{"n_layer": 8, "d_model": 128, "n_head": 2, "n_kv_head": 2, "head_dim": 64, "d_mlp": 448, "vocab_size": 1024, "activation": "tanh_gelu", "norm": "layernorm", "norm_place": "pre", "norm_eps": 1e-05, "positions": "learned", "qk_norm": false, "attn_scale": 0.125, "bias": "all", "tie_embeddings": false, "parallel_block": false, "init": "orth", "init_std_qkv": 0.0547, "init_std_o": 0.0, "init_std_up": 0.0547, "init_std_down": 0.0, "optimizer": "soap_variant", "lr": 0.00462, "lr_mult_o": 0.857, "beta1": 0.95, "beta2": 0.99, "lr_head": 0.00603, "grad_clip": 0.5, "warmup_steps": 200, "schedule": "wsd", "decay_fraction": 1.0, "decay_shape": "linear", "final_lr_fraction": 0.0, "batch_tokens": 32768, "seq_len": 256, "doc_mask": true, "train_tokens": 144500000, "steps": 4410, "dataset": "wikipedia_en"}
Each number is 500 + 25 x the weight over its row's rms, rounded and kept within 0 to 999. Layers, rows and columns count from 0. Numbers have three digits each. The size before them is the row's rms in percent of the matrix's.

# k: layer 5 attention key, 128x128, rms 0.121, rows 52-87, columns 0-63
# q: layer 5 attention query, 128x128, rms 0.126, rows 53-88, columns 0-63
# v: layer 5 attention value, 128x128, rms 0.115, rows 0-63, columns 0-63
# o: layer 5 attention output (transposed), 128x128, rms 0.0864, rows 0-63, columns 0-63
k52 121:514464502488499502487488509498467574535521468485473557473519472481542436484518519470509521493535486502533489494511492493481467529498535506500485502517516470479521513492495514526518512506474487
q53 115:516506502459488520497521502487466554496510469466496527520538464517486520488525543486490483490473488466497491512513466497468509535465528501478481520495532461524523482507516520513470475530517494
k53 113:473534518483466513482483492484541449492474531519476486476481503468480466453467456509520451509472448493498500484519500528509509495494459487480529447525495555469481520495535459508503526525524546
q54 127:497475476478501538536495482508542509454510522480506499522486505547514478535517490521495527490490570549517511484471497465524508557540514475527516484471500492533534520507499491520505513467521530
k54 121:515503520529486559494491514538508507483448440509520499509506491478508500513506529470548509521494478491481485509470510520559512518480493496489516485475451511507472440523502495461509484489484570
q55 124:520482513485451532471470492515522492461520524500505537520499469487518483532511474476496537531523508545508528525528479527498531517513546457471475482492477500446555491474496453504462480482509512
k55 119:480520494496498547507495486525443471506451516476476502511517496537454483512499511484552482519456481469489498459528533536507489539470490495491520472504496427528519503551524542508492516557496489
q56 126:485522434531511502472489469531552519485494523518507485527524500494537553482507488493486490541457537527490506485512525481514489500510546471481463499488507478474455490501529480540472555527487519
k56 123:482492505463482486499479558553507525520488479479487483484436521562490478528539518502500484469552515479520510501520493464520477509524489484493521454464467464550471484441463512493511489537506466
q57 124:536493465515474488523515508512473503491528533491518555542499499482505490488530517499480525497496473486477495496510530512510494468463480466533538520494466501477507486491525500510549475498524524
k57 117:470488538456473532511524514506520499471492464504480492527488505531506537478538493528499478512509523510493514451510499525555481519504516457450474506510496532528531482509472490536450525478426488
q58 125:541519484532507517494515525527480494531537474465479515530518512525475558448495488490478469500512502487499531554466527479507507466496504535548545481485493528454489489549489494497462499521494466
k58 122:533453521507462554491535476512468496518540505469491488544515530528511485481514506510509508532494499469517493513498497517476485495452506494488504423558501517522513542459490472530496498528491478
q59 114:435504492478463520502515488483475480465497499526507530461487543524503496513509474520482508552496438469486526594469561521530509501523542498502518469495516473513506513501521508496463498504523506
k59 112:531467511456473517516533531527540496531476524447527487520528488519498506533516506497532486516548533501451543525511450514459484496544471545472466496526529481484511526505470471471498463511492478
q60 116:452510503509493489501459494539516484530522503481523478457510490479540524523480526495529518473519474523531487487452463498531508502512506465542510524481513503446506508493493505464474518504516531
k60 113:552489545475521479473462521535510524503504450528506516521500490507487485502532450457516501486471487520520518506468496458501498425503484525504521502504466491533503519502511480515517500527504492
q61 109:509486503485499534526540474508493510541485534522543493484514548462494513451491467520511527503501458526483521485453512500533501527450536550489474529474480447490517460497485480514479497440517490
k61 111:469485537502456507495449499562487481456518476503542493512485460550504513510486489493518481500463527500498519492485508516521499508503477551511513534517552527494518509481465484468498514496516535
q62 114:507505506530516479483516528487507521519519520462470501485495503466480487556483474531541535440494471511477496507497471508475551502484472501532481472525527507528488538553508454509472539501449473
k62 115:560490477495521478514474492472502487516541513544532520475501469520520523527494514478487510487497475465491504508479545450489472508480503506483503498498522542480553508471537551538509495502543498
q63 115:503515484505475483521545507435511505479525489463508508499506483443471421504471522481521490499550505456504463514494452510497501533537530481506499492496545530504469528503482544515527535493472524
k63 114:485504527526499492510495508472499462489495508537499483489498494415511506502519568505499453490489458501512480491468517498480510527488469507464519477531474492493518476535475469530485500486540463
v0 096:479491527491496535500475520500476517477512471491469500506494492514562512465502512445478503495519475503496518545520500540480521510545511510524502517557465512497503530535492547545462501495520470
o0 097:560489452492505466549473522472491480479442546508420502511496482514528512488542521508532510503480495480472479464468518508519506507486500511494516507438485497511498495510513496529487494514466493
v1 091:468478467503519525481486459461534463528499524527515506504547503541483493521472470532461443493507504488503493511501529482492473483489479529508490490505472491492533493518528493517510495529525424
o1 096:509530550479468481493546503478492509515541469435474525443525500486472519502470525491497477531496484476526486528536508527460512513484526516526488507514490495483526488515499512545514505510520519
v2 094:484541528476485528476462491510472483472511545514469527513530438472491478496489497488491529484497540502541490525470491510523497509493512476551493495515476528473513523515482468520513486485509488
o2 101:508514524526529461551493528472506484507497502484485492549510518478498487489531519516507496486510551466531485521555516514500504479457468469529522465543504519526473504520504485543516541460460481
v3 102:499530501506516510458475527479486520439505508488507510504486492480488493520510560461524543508487504497516461490474466479465568482457502483510460497488540510498520496504523488472484492513486498
o3 115:504479499529529439538508482467483511496501507532480481493503475518534480495501480508493505462501460481466513531510471536468501509448543501454522538514493468483554495500493465448506492477488523
v4 095:489502483478522522537489490464492503548509529517486461481482499429480489508456497499494525483484511497463506536529481529499508510546511483455517499466515531498510490522517529495510465513488494
o4 108:506487514509482521478584511516518459507462500471455471490488489489529482475491527494520462494510489493524466522476493490515486531483477488457510490497455483504501500518493547494509458517485505
v5 083:527523474454521486487500504544507506456472503503506510511539545464476500457523499484517483484516538486467485519455495481511480511495471488522509445526541462469495471556501532541526493536503471
o5 088:508507505508490486517480500486513517491585502494534501539529510494469506511514548544503519481504503549509522512545490521537521537492537481488524477490482530497515461523562514492496528511518487
v6 094:508482502520527492527502507507534513514499490548491519455471496470489557499515500512520471510503550477491467514445485485504475520485502536493497505497483536517472507516531491550528503502477418
o6 106:536510539456504511518495478503493509528478490480489510593515483491474457480508471494532543511471500540532506497472479481541533508521521472483471509487503505539531508495519511513494469450501526
v7 091:457494435511522505463480485505468536467525495530481492450464489537471538499462516523483514478493531536507465513488468474497498514511491486478464518504466470508483517529476506502503470504525532
o7 098:496500518506505470472555460474483508480510509509498413498495500492503525506435501506516540464505478478490498527461439469482548502498485540495535509501519520478480522500516519473531505482451470
v8 098:504446524439512510501462480480514483550483512488515506537474466501488514520517531506515455464507514481493495460493472504493493493490485488485478485513503498491497493474509535522489475539560500
o8 110:593484483526511445502549512481486541519481507495460509469491509462508503489459519515493452501484490554505508516508449528475503499537528461494507490524509492509464483523491514514483477541498505
v9 086:493506502496505493511530484550527478497571512498506490497478499497451519544506530478487527497521493479459508436474496480522453481517490460560469482493498498493507476488464491518528510481531498
o9 100:496498514491439478505498483513505494488494523499522502504509501464495505459521502470450509494528531493497519524541521493499516465515529475547523499484514462488474516492496492564456529542502497
v10 094:506474503487464462482506517509511479473488444531492468528519537501513533474476491475523477485499502497509517462534469513521479475466519494467457544502442486523516498515514517503498450529477516
o10 105:517481504486468495502524537535509522511474498519525517437511432453472505503483495520460538505472512525509509464537490485563470573515512515503520557509480495494476502501491463480516541519506494
v11 088:473472497482453514476525479516529500461502498493494540530475461474508480497494470514517477536506503481506511502484516548501553485523507478451491470523525479520548479536491491534499474511468487
o11 101:514495487489506480496470505547527534500530476513443484462511531582507468471519541494485563529516501503554490517444493506475506510494518533475524510513505497507497495502511499537516491495469508
v12 091:478485482452508468496473504474507521489488535535475530528493494503537503503500510523460476541468419491465485477566501484493510521495514485516528527511494514527508510495516514513539489527526498
o12 099:511465497527517434488521541494490500539485540481491495487490510479503481484566504468491504505487511570511489479520508496461487497452499520483502500471499537474489485491510520482486550515488504
v13 091:532464517532519511492475506509516554517508481548461504548487526517477546500507473493517498509552554523522530509502484523494501457506522496541497493520479477485511515504531471487503457510524477
o13 098:493517480525504537456491493497495464511478537487525468494502488474526519483527487465531528552481564524548512496553484505523497539549527532517514519492529546503484481549486502497468501461497518
v14 095:497499560510488471509465533493462503470508504468524501531495515499519479471494521490484490485495491484549508491455500497488503466483540544493518530474534476464503480457521489508490453522494512
o14 105:480530497522497467488510482533523519510517493522465478514483505497505510498493461520492496501478470479467468459478473512535494448517531509440528509527496459495476462504501470497499541529504501
v15 093:473509487488499496504539490459537468504498473523488490476532543462539505549538484480496497462568505509463474471498509517547523509491540497483519454506504493508473493502476490509452507464498476
o15 096:484525529448477507510495495487494501513513482485492528522503514509518491538492493535510487484485495504505544506531524461529447512560503526549553495519495485495457517481486506509515485521484472
v16 094:530518476502499522517499488504474503522477460512488504515497516484503457517448495477501479525511529478523513504460499525479521497486500497549529514494526474541540503477456541534470561511499488
o16 108:534523531506506509469431521516492467508505481522472545509510520487481508480481516500512547507468479485497448465466478519505470480492484507504517473524485521504489495489520473541524547522511506
v17 091:493498488470488509553503532447507509486536488505477482504538478535517505520465495482503505498513447494505510508512485460515521504480492534501511521526513496473544527508485513481490460479499546
o17 103:505485536498478462490514500471502475492522477498494477475517495468484514461506524479503473515501496491503496511454543483618483561541493482461493490520478513506488522504475489446501503510507463
v18 089:536488514543479477533479466526498508510528464477508497481447501508533536483532466543521506517468496504486510485483448452528492520516512484497556491509468478492577500509532473506495503489544505
o18 093:491475523536497507445525495533443475480543503503503494481490477516486478470485516522544529511470546502461486504488511522542472546511479476471492477480506495487457483494504489508489500520493486
v19 089:441536487500520489481515488531451492466485480472497502508503480470539486512526479497481515540469493485463533519473523469486510518495482542490480484482470497434457520503506501471518442520528490
o19 095:476478496473447462495458441490523510495491499457514469533492492468511515463463477500514503497491512460475511475488487465493498506500503503469520496492461522526566495492517525531465455502518518
v20 093:492484501482459473494509494497507456497482522498511573480526522481526483491490494486544535498476560498496454480473521480506534487486490507466506493491474547474507552484509450476523486509513506
o20 100:557483506472451543525507463486482494498519480493511535493552483469504478470492477485526513555537512525477492486468513514489516502470474494454501454532508514518552490521500525505491446476501506
v21 097:485502589535494480516521484462505511498511485507529438530458508469513448506483543503486505496504548504481526532514535455510484504535492490494474506512484499464489510470530490485549516462507492
o21 105:467514548527490495488488514483551501480526483497501497520534469465468523471532535536481481480463564486496456494535529501515507436553481485516495474470497513533493467487518488470489519517528474
v22 093:518509519493506511496497508485489516473501476575506469498494540507513530505492478490511511500480438478520501555508456528483459476546516515538520461463490508484481513476509492491463523534470472
o22 099:525496525507520520521516520507483491518511502485501511483490479544540493493516485486489475482497437482527510490523545508518516506487514514501458500505470536478477511550490495514495511526499506
v23 099:473500509467585517510496503495486498494478492510488450486481496515495452500474470558528512488475505503513475516525505498483474500486499506531477524545499510473489511469508551507507480504522542
o23 116:522498506530506522513446451453500532529504496488512437478481519473502530502492527520514501499510492509468512523508524496553486506506466527494480532496481531482495493521496481472454458535513465
v24 087:492507504477523528460523457529493520514489508480481467489483493482516529476537539537488491496475513493480520513518499516525514483467513492508511537501514487523495507506468438483463492503491538
o24 098:521485488507482468464536515537509481534469507493524499479475492512539502532490476511521466440491500516451476540479467483522527493473495517511493515452488487508528424480517489485509555503510531
v25 092:510502497531526485504474464520474470482470519524520467497519468462486514518530523511507467489485492498474482474527527520479520495491472519463472505468502508480454510525491500534476556486454513
o25 100:526521514451541485522515561501465496541454519522530524478494510457495457531487488527455515466507524546521511498485487526472494474465515482544520513501472494522534496477522448488509486497529520
v26 086:528499499492474498486524474464492528496463484533477521485502528493517479462518515525491501556478491500491488512525511499506483486452529478468486476506503493514488498487489505503473534513488443
o26 098:492508530479455485530520497521503486519500476512460546514485542491484496517501501547508542460496491504512464503509502482557495479502488500531515501515515477467530515507507536509481445509517537
v27 090:544472498501463491491490483530447514538531505493462507498535479513505516539527525539464456494451553500510521478526542519493491484521527520502508521510520472512465495480466522479514541525497511
o27 097:533532435500516492468519500530507476496493505499481483441511542467513534498488470538502524483453522537524469489495501444473512476511475498523493494511516492496538504476523508470497475515517495
v28 095:528502531493469469505469476533484523505526499488501518484497502492514481535516521503525483520452467518492495485484484523505495539563497484464501485509466479448489571502467534509487482526513515
o28 106:555527491490500457491551540506503484488499438485478511470501505493481495499510476513520490507495475487486468543546480525472520504513512538485482507503494502489520527538557522544504514509520479
v29 093:516451513444508536520495503505448512464492538524505478503459548502524469494520514503495445526456530471518513484442473456496493509519482509473514501473477523487532479521499484453546489518529473
o29 097:490506498548497497504525533515501541529535497477456486523463518474501489468523487531492498519520534530510454479495497515504538506512526500479503494516522517486485494522463525493505470526513510
v30 087:486512510498519517504510491535489489522515492524532541479493532472517476491485538510469452524483456481483492523485466499475485513449519521547487481477540536491460495505505532524489511505484500
o30 091:489503518509545455511480525497494466487528495480519502512514513517535493475514462494442513512462481520482485489475493491492489479434494507521523543485458479465498473474493498490508476512513500
v31 101:530507488505513498515497481450492534514513490462467509481482499457492518514512470540495496520470537503503531504491472525542520498494507493481537450460543439543506503519511538494517489446470499
o31 112:496527512557485494500484498506542490518545491493514499522495512512526485510437494472544482474490541527513494498478496518521491568501485452480452505496481494517528496495473526480529496476527506
v32 092:465519504484508496503494508486516491495535517502499520497486501513492562470457519495486511501510542533522586499521488501491527493482520479471451482495452469503493445482491544487464520510501474
o32 098:535510527492479492493475535465462488473465533514498521498524495493506487447434534472452463442518531466516479508498461511529458459507481525500490525484482461516485495491460502516493479501522506
v33 090:504528449525519513525445512504493468484545501506528505484508524481490535546504529521485514513483526474472480518521519525513499482496501487511528534547455485506518509528478462448518468475484501
o33 097:476494499500535537508548457497482483552499556484527493496473528514526500526486472481527495488505506463511506533498525518452480486541505470489509500481549510504536492517481511474496477512480498
v34 087:472519511500553485475527522472530502490471506491499497503499452557532484482528523490500492464497459454482527511469520550526512466531501498455468506499487473472537494502497479547511483511458491
o34 101:471512508451472439487454446500500470490489510501474476479487496494494491506503500515519496534524517507518470449519510527505543522496502499467514511488459501495504510528470499530500512469518471
v35 094:537510505460556524514555495503476560475523458479495506506486522498496507478486505487456515529545439461484495499522471525510512479515527484481475454477461503497497494463493501505531490500484476
o35 107:473514467527478460470462463519504532480467475518448508525490445544550524549514522475505471484514522533516494471531505493525544508507540489534498480494479496475485488534500542511489523535515524
v36 106:504516540524501432532510504473432513478426487562501519523493447495483484487476540508454479500521516513514467472507515528559511497498534517536524526497502486508513517527467508499488502477516528
o36 121:484513485518536506496477492453498491483480495518545464489461512467534463529493506558513496500521518508497472498488513451472476548528470511520550532532475548521491522499499476522526496527507495
v37 088:458528516504522507505511535503521457544552477504506510516480524483519500491507462502483477489568495515508502523501514536512508527459434503512501511475465492498554447499485478506475514497513511
o37 101:474489501492473500489485509495520505487519492460477540510491470494489520481483523497519487513534488460531523476513518484527471449496500461474575548485487502540488507463531500509510489490506523
v38 089:473534508471526489498504507518537484488486507465479489530539463531435523514516477459519537511481473510499489498498524470475517480531545520503433511542474482539508504493527506528543491470542515
o38 106:538527521506534530535497492508491495539501470499545504513542462520473504480538521506492503480516551497481479473528490512497530480462501475468529521485491523478476522502499517510502494507493480
v39 093:534472522520463485479467530478512469471529550525519554484492495498507529506445478467511484480519485522485504485496465518483503502464487531481483477469479513531504507479470488478475499506501544
o39 098:511496535481481530449500525532490496507470489502545522458513457481498558484460497538505500546504468500498518506478468498513474505542519503514470524503476489493471467531542499464507539503507496
v40 095:488490505496505455497538514491498566484479556514478476444522502512532477487494451512464538474490510496522489555508453542498451487487507518502529502516487518505502513471474502509496482440490464
o40 107:456514527478477524520487523468529470479508513500501483466469482514531511509522456557553475493484522486513486473442507454570502477498497473478463522483476514507485495518521527483520527510484509
v41 082:494487488507505500486492488494519480525515535511521464499464494519495476522470447473489490530537529467561484506481537453507509466507507515523513464519476492519501462478487466492475515484500520
o41 091:524512554525494555486530514471461515511525528485493474485518485527477505485486489490523508505544497455513554526515469468434496465490478496509493524519492511456455521488513440506484536512494504
v42 091:520528471522490477499483509496499531536535510508544499507517493506532510435465538456433516508495499472533505471488468531474422516525500470538519484542493448472487475524497486504509481504507473
o42 104:489493500488485495505483524518527455488537529513474425488497471499475533531457526437487505445477512519516507463492476472505495504552494476481463422477491484502432505511511535514527526509486474
v43 089:518519495463532512478498512473474507445500501498504556463464480507510448562560483496491479474528510506516508468486470525463486472509449530524525581512511500513478493500477536487495533475495482
o43 097:488499491519500466537475494448493506514507501549500506506457506453522521513498433484510451538472469544532527482456489496489481469517488446485520518557506497503518523463500501509507456514510504
v44 098:511502576510484467504460474518521529513487495493479488485495516538506485491476491497476484465528456501459488547532460510504487501463482531507498465539484444469515500509517454531506498479510497
o44 109:479504505456500558484511473505486501489489514510532452511482486466472501497517528510486508505523468488499418503501505466500503581526509509512455488491488521499467522499540528516479499522511516
v45 099:515505523532481555466513527527503511493546475441467449469523488491521481507484487511536516466529502486531528497516542495487500471462531467501539494529493457465471510480507501510571529492471482
o45 113:521517483495486543502471485529542491473523503519472474492483502504512529476502488497556511497496491475512484474492478499503507547473513492546510479490514421575514492514504486513473493476523483
v46 091:454480479491491551496503488525502538493453527583501509512481534464548502544497506488530485533501493507467529509428561480510488501517511483481494516488501500511502452481497501497477495491516502
o46 098:550495513545495498461522501543480490496539545483461504511507500524469474521530510523512506493496499515510540521476496492502513477523534487517550541505476524474539489519548491434490498515489512
v47 098:485474453484473496477509492507454480515460493441501523477510474495506502500492505440509528502483511509522475516500513498467443536496588531529478494494522484492495493481524489528494488510535500
o47 104:507491502521432514493495498481508538502471469502520475499489467529526501522517521550516531511497477455459503469492500513475503475462529507547472467479509497465532474524526518515526508466473512
v48 090:520517453548484492462513515515545454483513462515506491516492476481487520487547493496480505481487470487492481502496531483531539533491533502509498510510500492434479484478510539510526500464521502
o48 100:514481449512455453502541465486532540496531526531514526464491452463489494515470487539510512472534502507501543489504533453495471495464534476548510485495519491515498502483478493527485526510476489
v49 095:500452471488475453524509495458518523530491500475482513494470497463532498478519532542487473545542488510483523492524519461549508499482488509493484504462530476478483470485520487460484524557461534
o49 104:475502447503446493500491519567482478514516523480551529545520520517541497484510501521468551493512484531463524515522507537495482490508505508484488507515500480534509520505512527498500537482537464
v50 087:462503487540465485482446491551493526460545487490483546533495498500500504495504524457483509508506525451483476459486496486500502477509492500506551468508491528547514529520528515495501477484480529
o50 105:522530500534496467552507467527493492484497500502515522515521500478536476486507475478507515465516530518505491461471455459479481464560490523478511483513534502572529507499463502496515511469500464
v51 103:467537481461488493478526523493463526511532476446520505521501490494480514564507530487501448477487518504469486518511530505530544511531512480540547500473524557502464531498530516503480509496512506
o51 111:490508461493476448505554433523534504520494476501468499510450490489548477502531503501503464509493508483484504485453493467448475488478494442551509481510505524504500456456492490468524478497484499
v52 086:489533516511494461528518480536451497534480519536507468504514465515488512479513466518472506560490505481558477512543479464501497498474516504524487528518496506498483501463498493461498528506472486
o52 093:473514546495530485523458504499479498534508488498523499520519473451509531428494457465519517435526494521480512495502500482517497503537439483495514474484467510488507509494521497505487514483488507
v53 096:505499480492532464469509492521509542483519483492499455433475500499501473485478459478487488538516474494478512521502476542509516492502521469478522480495523548485507485511494469495480488512517508
o53 098:443492508487462540469519523480498523481532529505503469486484490517523459536493480496532499529495544520505496525465504483518506511536545518504519495490471526496469491532497492460499476491542545
v54 095:508514535517488525513508459518509513476538507478509501497562470518466523467473548526482499493492515490457500498528463539546504489535493576497518543520485496526465505465497494527477467518518466
o54 099:498515488465521481495531455484519480450465488520502490518507510449506456513445528497522464528481512544497465525478532505545511471542527480517504517500498498494487505504483490478509509557472519
v55 094:522509519475459498511511481473482509464511528535526520531508486482451482476516544494515491501456462474525521476496526503536455504523511532487489505481485471520503520512543532519469505515499494
o55 102:505528489502490461477464549516495503496484492495478486532477511453478464551502527501465520541492518538512492477464541486559522525506503469484512542548497451521500517513521488515505515532428468
v56 094:503502535528487524464520510467509511507479439507464492483499507543484507492572537458507503489507495522483476499493455532505489482520505538488456489486462507460480481472444535495517487477494516
o56 096:513502492491468481551519455454513511498477459531485515483521495529480511524499492547484502495494528540488490532534500475567528500496492503511512544517476523501489477474462511482480505484520516
v57 089:497528524498480491491516471479487448540485478520518501501508514484502542488536523499527536501535521509506501465543485505464465477447490484500566529473492502442507514513500509470487463483518501
o57 101:513500511536488492524533500498502488509513480500516480444496487495531485524442483498509488491467516461478520521525447500475475511545484512455487471471501487509529479542502492517462480472500508
v58 096:470506454506508469512481478468538500495508512501526510501520527487482484503477508447487486471493498529529484518511537493494520480539454494489490537529463480491501467512531537533507519474526512
o58 105:480520531513548461495478488474501499485474486495482431490481458516438500497490525532473494495470524432472528540534465496443523485544481518505471493492494455521497541483519500461507542509474528
v59 097:519517515500526468471528508505586514489469534498482469496516481463509543497472500460486449507526513508481544513468469473497514493512530508527505455481500464470515509526515513496494473514468533
o59 098:496494504488447518490470481513500481507501496517496498503502513511470495473526530497529463504458491525506492488525501534454505494501530469480525527482445513522531492576513491486498542494511496
v60 092:468517481518489552456519488536521528504481494466508562530445477506448518514516495522463482547517485485510473490506542506497467520510473514500517535487527491488479526464484490454499533532538460
o60 104:481513453485481488472501473515528487505502531465478550510488490539487535526504462472506485520477466529508494485511510491468467484528538495519526471516499452485552494468537507473497463518474439
v61 092:516484473486501492507520475470487499509471489497493482475513519502533464517493496501518515454501456488531499504462562473515503508497493541505467516488481500524533483508480518483555510505462470
o61 100:463466516498506527526494468523528496528487509463507550475510497492466498512490509509445507495526501477502480470442488487549514549496500518478465482485527491490510502478499514520521551492515536
v62 096:528486503500526518486520493492464535553467498534517488517504499550466513481502526475459529490532493491499500489506483468537545496463513511463533500559500502505470481545455504495492524495531487
o62 106:486486485493514503436475536500489511468484509499510496477507542434474517541552484451522536471496483500523506525478489497488528526504493530519546499441523480509475506456479496444497497496500480
v63 104:501457495536543529495561477495459490462475507488442526457542497486487476507474507497513512499519480501483515515462473510496474506465504512523489515505524475530543487449508464472505425500475495
o63 114:452517503513438487482473541513498508475476479483523489509529486497495505481486522481536475500503471524479487452467505483520505524502537477520506489517510529453534444533478523484527501453510505
q64 080:483537505503488522449503496453511547532474483465495501523489518525512502451458523489515511473493491572555497494510536554512504500501502521509502525509452474516510464457534485448543503487521458
k64 078:546473505515483527440485454519520485509481532506465474524502451451466533508492444507486534503496481492486476517536486482535517487458497512456482502485470517492503503535489518500477483483492490
q65 073:488505525465474508495474456488455489515464500546508501479484501507509533496502498499504497403538480480528511519540495524518472524528480477521488456529504504491506481523482493497488533504516536
k65 073:544511506498529498520505513504509516498524515476509472519508473474498495534526507498512483487510484472500495572524512490495543504493536529532503530518506485487512462492501510512492521432516507
q66 074:492509493506480487468525455509502519456508525482503508534464467499485509499476542477480497481523484524456514531502494545516481504484499483535476501466508505497513431518522471497539494536468498
k66 078:441510470494527513493485541512489486495489502490452524491485530540480491531489499481466530457514515477520479500491509538517523527469477504460526508502450531512522518485549526508489472503563502
q67 080:532533498500538507499510509495471489493491508527503480486491471520531521472514515479545470533492513486488455467507505501482478495504511476535536457488446473510533472526522465487472466520473448
k67 083:469472519532500508472527510489483475530494516513479580488531526511476484491509473516546528530491517492484496517487531519557517528487492501486517492471462445450483528488511499511565514472508515
q68 078:490493543480491439492507533511466503515516508497569488508536530468498529470480503433528514499489508525502519487498519472556458546501482481530516515488484462471475520499519476472495506537472489
k68 077:561521491473548442506521526533467494490481474492475534503468499487433471492510525550497467474491477524543495487500499519520547490524547481509494513514508470521523529492516533502522504503497509
q69 074:476539483530472467530519496529466544490486515479504467509451511461456525502487529539483489499478474522506510524512533476529516482535516498548489525471539475525489507464493510496503535494534482
k69 085:504517461481487539541487504494550463484504530508507515562461529500528521505494502519459473481499500514519521485494461458514521487531459453493518541524479510508484500523522529473483517493467521
q70 078:509518495445475530498489535521480474504511498512489509454479506510505464519504534514514525508509462505557528500491510530498453529525523443540521523526529476527484476506502488486520501474476534
k70 074:525509483445498530502516487517500484507436507517466514500527503494516483502459510489536511519519480499508484458470480486493557469500509480493498437517539498504496530504477481514528473479469530
q71 075:540476514488512521517492519449446506478475482462490531553501511509466533540521531500502549485522497467490483523500527493517472470493499528510493526464517544492522528502494460483490533528495503
k71 083:521524477532491474498519510505500475509491527497496497480459507511476499513501537449487494481499542543492479476567537494457482520479451525511554492519468490551489503482462496495481495522537510
q72 074:486512491479522525495509466493483512491523493525437484513517495478498488481451492572461505463472512478459477485496446498499479454460510473524495487517515489552473504490479499492507487500478456
k72 078:527500524530497481527546533520492532508496501470516476499467470462522507478521464518496524528534524490502489481478525469486513470532499499509481507481454512496535529486485529549518498512538482
q73 082:485506493537469515495572525522464510482485523504485470501511452498488511471561510512483504493513516512491514538491514526499496440535515514491484518491481485506554535496505482492468515491491510
k73 084:480543535477475494494517480479547490493454486514458429489519514511542471494472486506467509515445501504499474493537496499503537505499498434468476503520508496504522539497498460556536463518501485
q74 084:486542493519513476513489463501510500542542498507493512485464548484557538464497471510457537513511535473531491491496470482478490531526542531531510450490492460499492508515483484465497476502511511
k74 082:530476453544448497480516493489492529519499482504506528505500502481459474533488457522470539490545460523501508498493499521464569444476477497515508527524533484457506505486491517497490499508489501
q75 084:514550502501510520519498498501503536524534502494531469474508469453501501534453517508502501551471536499507471446516535515510479493498521496495489496528491511518517513519507506492466459499494489
k75 085:510511508517500502443466486490475506500536465503481522478503483553487522503536529472527481527503503498479533491480500495510511456484483515536518504445499482456479504511534481487500471500491488
q76 074:481463516467432539518498524522554478468484487496552500487487505504499482477488506511468500488507508424502503488524490442473496499532496481501511498532471475500530555485473520482526502495496487
k76 077:503524473464511520538512483512488502498530489494485502470486430505514516467483527488525483512529492517493545521452512540515479469495441511536525475527516484488536493482517449505488438490481533
q77 078:528487497543480541500477492476475496508515458484474538487521521497477503558499450536496511511525512487472491497503505481521447509538501488504526523489501507499498561491500546503518523502505491
k77 087:568491471467519470496505485468458463530518501496471513498497469496540542488518535478507523475518507530479462544473540516459521425506472486552489471484490495543533496466497504506498466532503470
q78 081:481546513451484506552508466503525495511473507498477507488539531531512471478461497479489460502492508485482475465493489453478484509494487461468552488528544519552517533467522455535490515542505478
k78 083:474497521529498527527481489510457511491526505494486490504437490459494500508494482497510493553476505484487456453507498487558528503516519494531469483548505493468557531487524503523480506500506505
q79 072:486517453468489571491477499514509497497558462472526487468469494444521462476495476477508509479489493514520486504478503488515497515539495467498520519483506519552518475548472463516505481498513492
k79 077:520474509519437498509487522524503545451509503530515515509491543509493510530539516460490490508466499498528538524451502502492485488498495493495493470495476496501539528456502491458528487534499487
q80 080:483523516500526434518462508486463509504514512520494520466514493501531491506509514525492480464483494498457447494469498536516541494443501473509491479476523491478498467466500543505511482522498480
k80 077:480508503497499528535513533474487496492487498510495522500535536501447521524496487504521489448547496491475503513526452450504511500486506504544482513497458522460499535538481526491516552500514447
q81 080:447513484470474520501534505520477471516429468452505539539511411473470509505508513527517487488477515497486490451493468526482463516485491475487470519471496484529494504501537507489554521494483515
k81 087:465553474496511489503501447486451481501504529474492456477497499486527538459468477510503500478522505476470501518566499522547496485537462459530489504513509505536518491497513544455515518495509468
q82 079:501495453450518515521512497477500500518515510514510527522542482558537531506520479475580525481521472495470480483542521469534522508494503461496478487506494512528516541495449490513498508543499487
k82 083:517507534503525447500453521483503518532467492520521502465456480511509474492510503510491518503487512483494523536504509526525476498523483498506474512521535441480517491514518517484512512538500553
q83 079:523550501525489473487501490497534505496533469519488547504546467479508503501519457469499507514502502510471488455524513496494522520505519440505481518523498515501472536535479509513464513469545499
k83 085:459470522539522527514470505483504471486495448465491504453499466483489538447508458454530510510512457491529509469496509525540516546489527473505494507477495485508524489520530506522474487503520472
q84 072:527520472484420501477488524459471501497509457485493495529464502559475511525512493512555501482507531557514523465514455518501518486502523492489492444540497491525513477482509521494536461521500512
k84 084:570517492547503498516536531554487481545496487512515528501493498466503513467464467536471491545497543486498483534533479479476497468522497485487567537493491517498524488464514485527510482516442472
q85 077:505504501467480522516493509488490512498511470523546488518459554496510491515496478442505501554553500501516514473544522456463471533499543495483475474498519526480486533493507518536514472458501472
k85 079:515522475510460505503489532494505509515472494475545479475510472496485507527536521488497543495476460494535474512531564506526507526509531514539511532546537514509524562535516492512466495569459500
q86 089:502507436529462510499499455489480529513520489516511485548517521485505467493499563535465488472514542469505513475493507513495487507511514490495518468505503503503502449479444546503525493473510524
k86 086:550463520487517529502487445481498531509501511497497463496561453482498529516504454518480463498509532500502497492486471497498512468482488492509526523534499516478477495499510486494481516463521488
q87 073:523498522504504431448511517472533500490534500510480476511513486567487472539501482513487495442504509520465491472510528495494517502578436492506461529473481516554483463479519499507500486471508495
k87 081:517507462417505516477533516491477512491510509488539490526496487470485495488521476445510494506490521488489522458484478502447503536516512506478542492474506522517490505485500495504501520456479410
q88 088:502473480485456493458514506505586490459534508504469490491508511524492515488498496481504493538519503482491537494463567453533508471479536476530554501488472474489531512489503481496446512487518468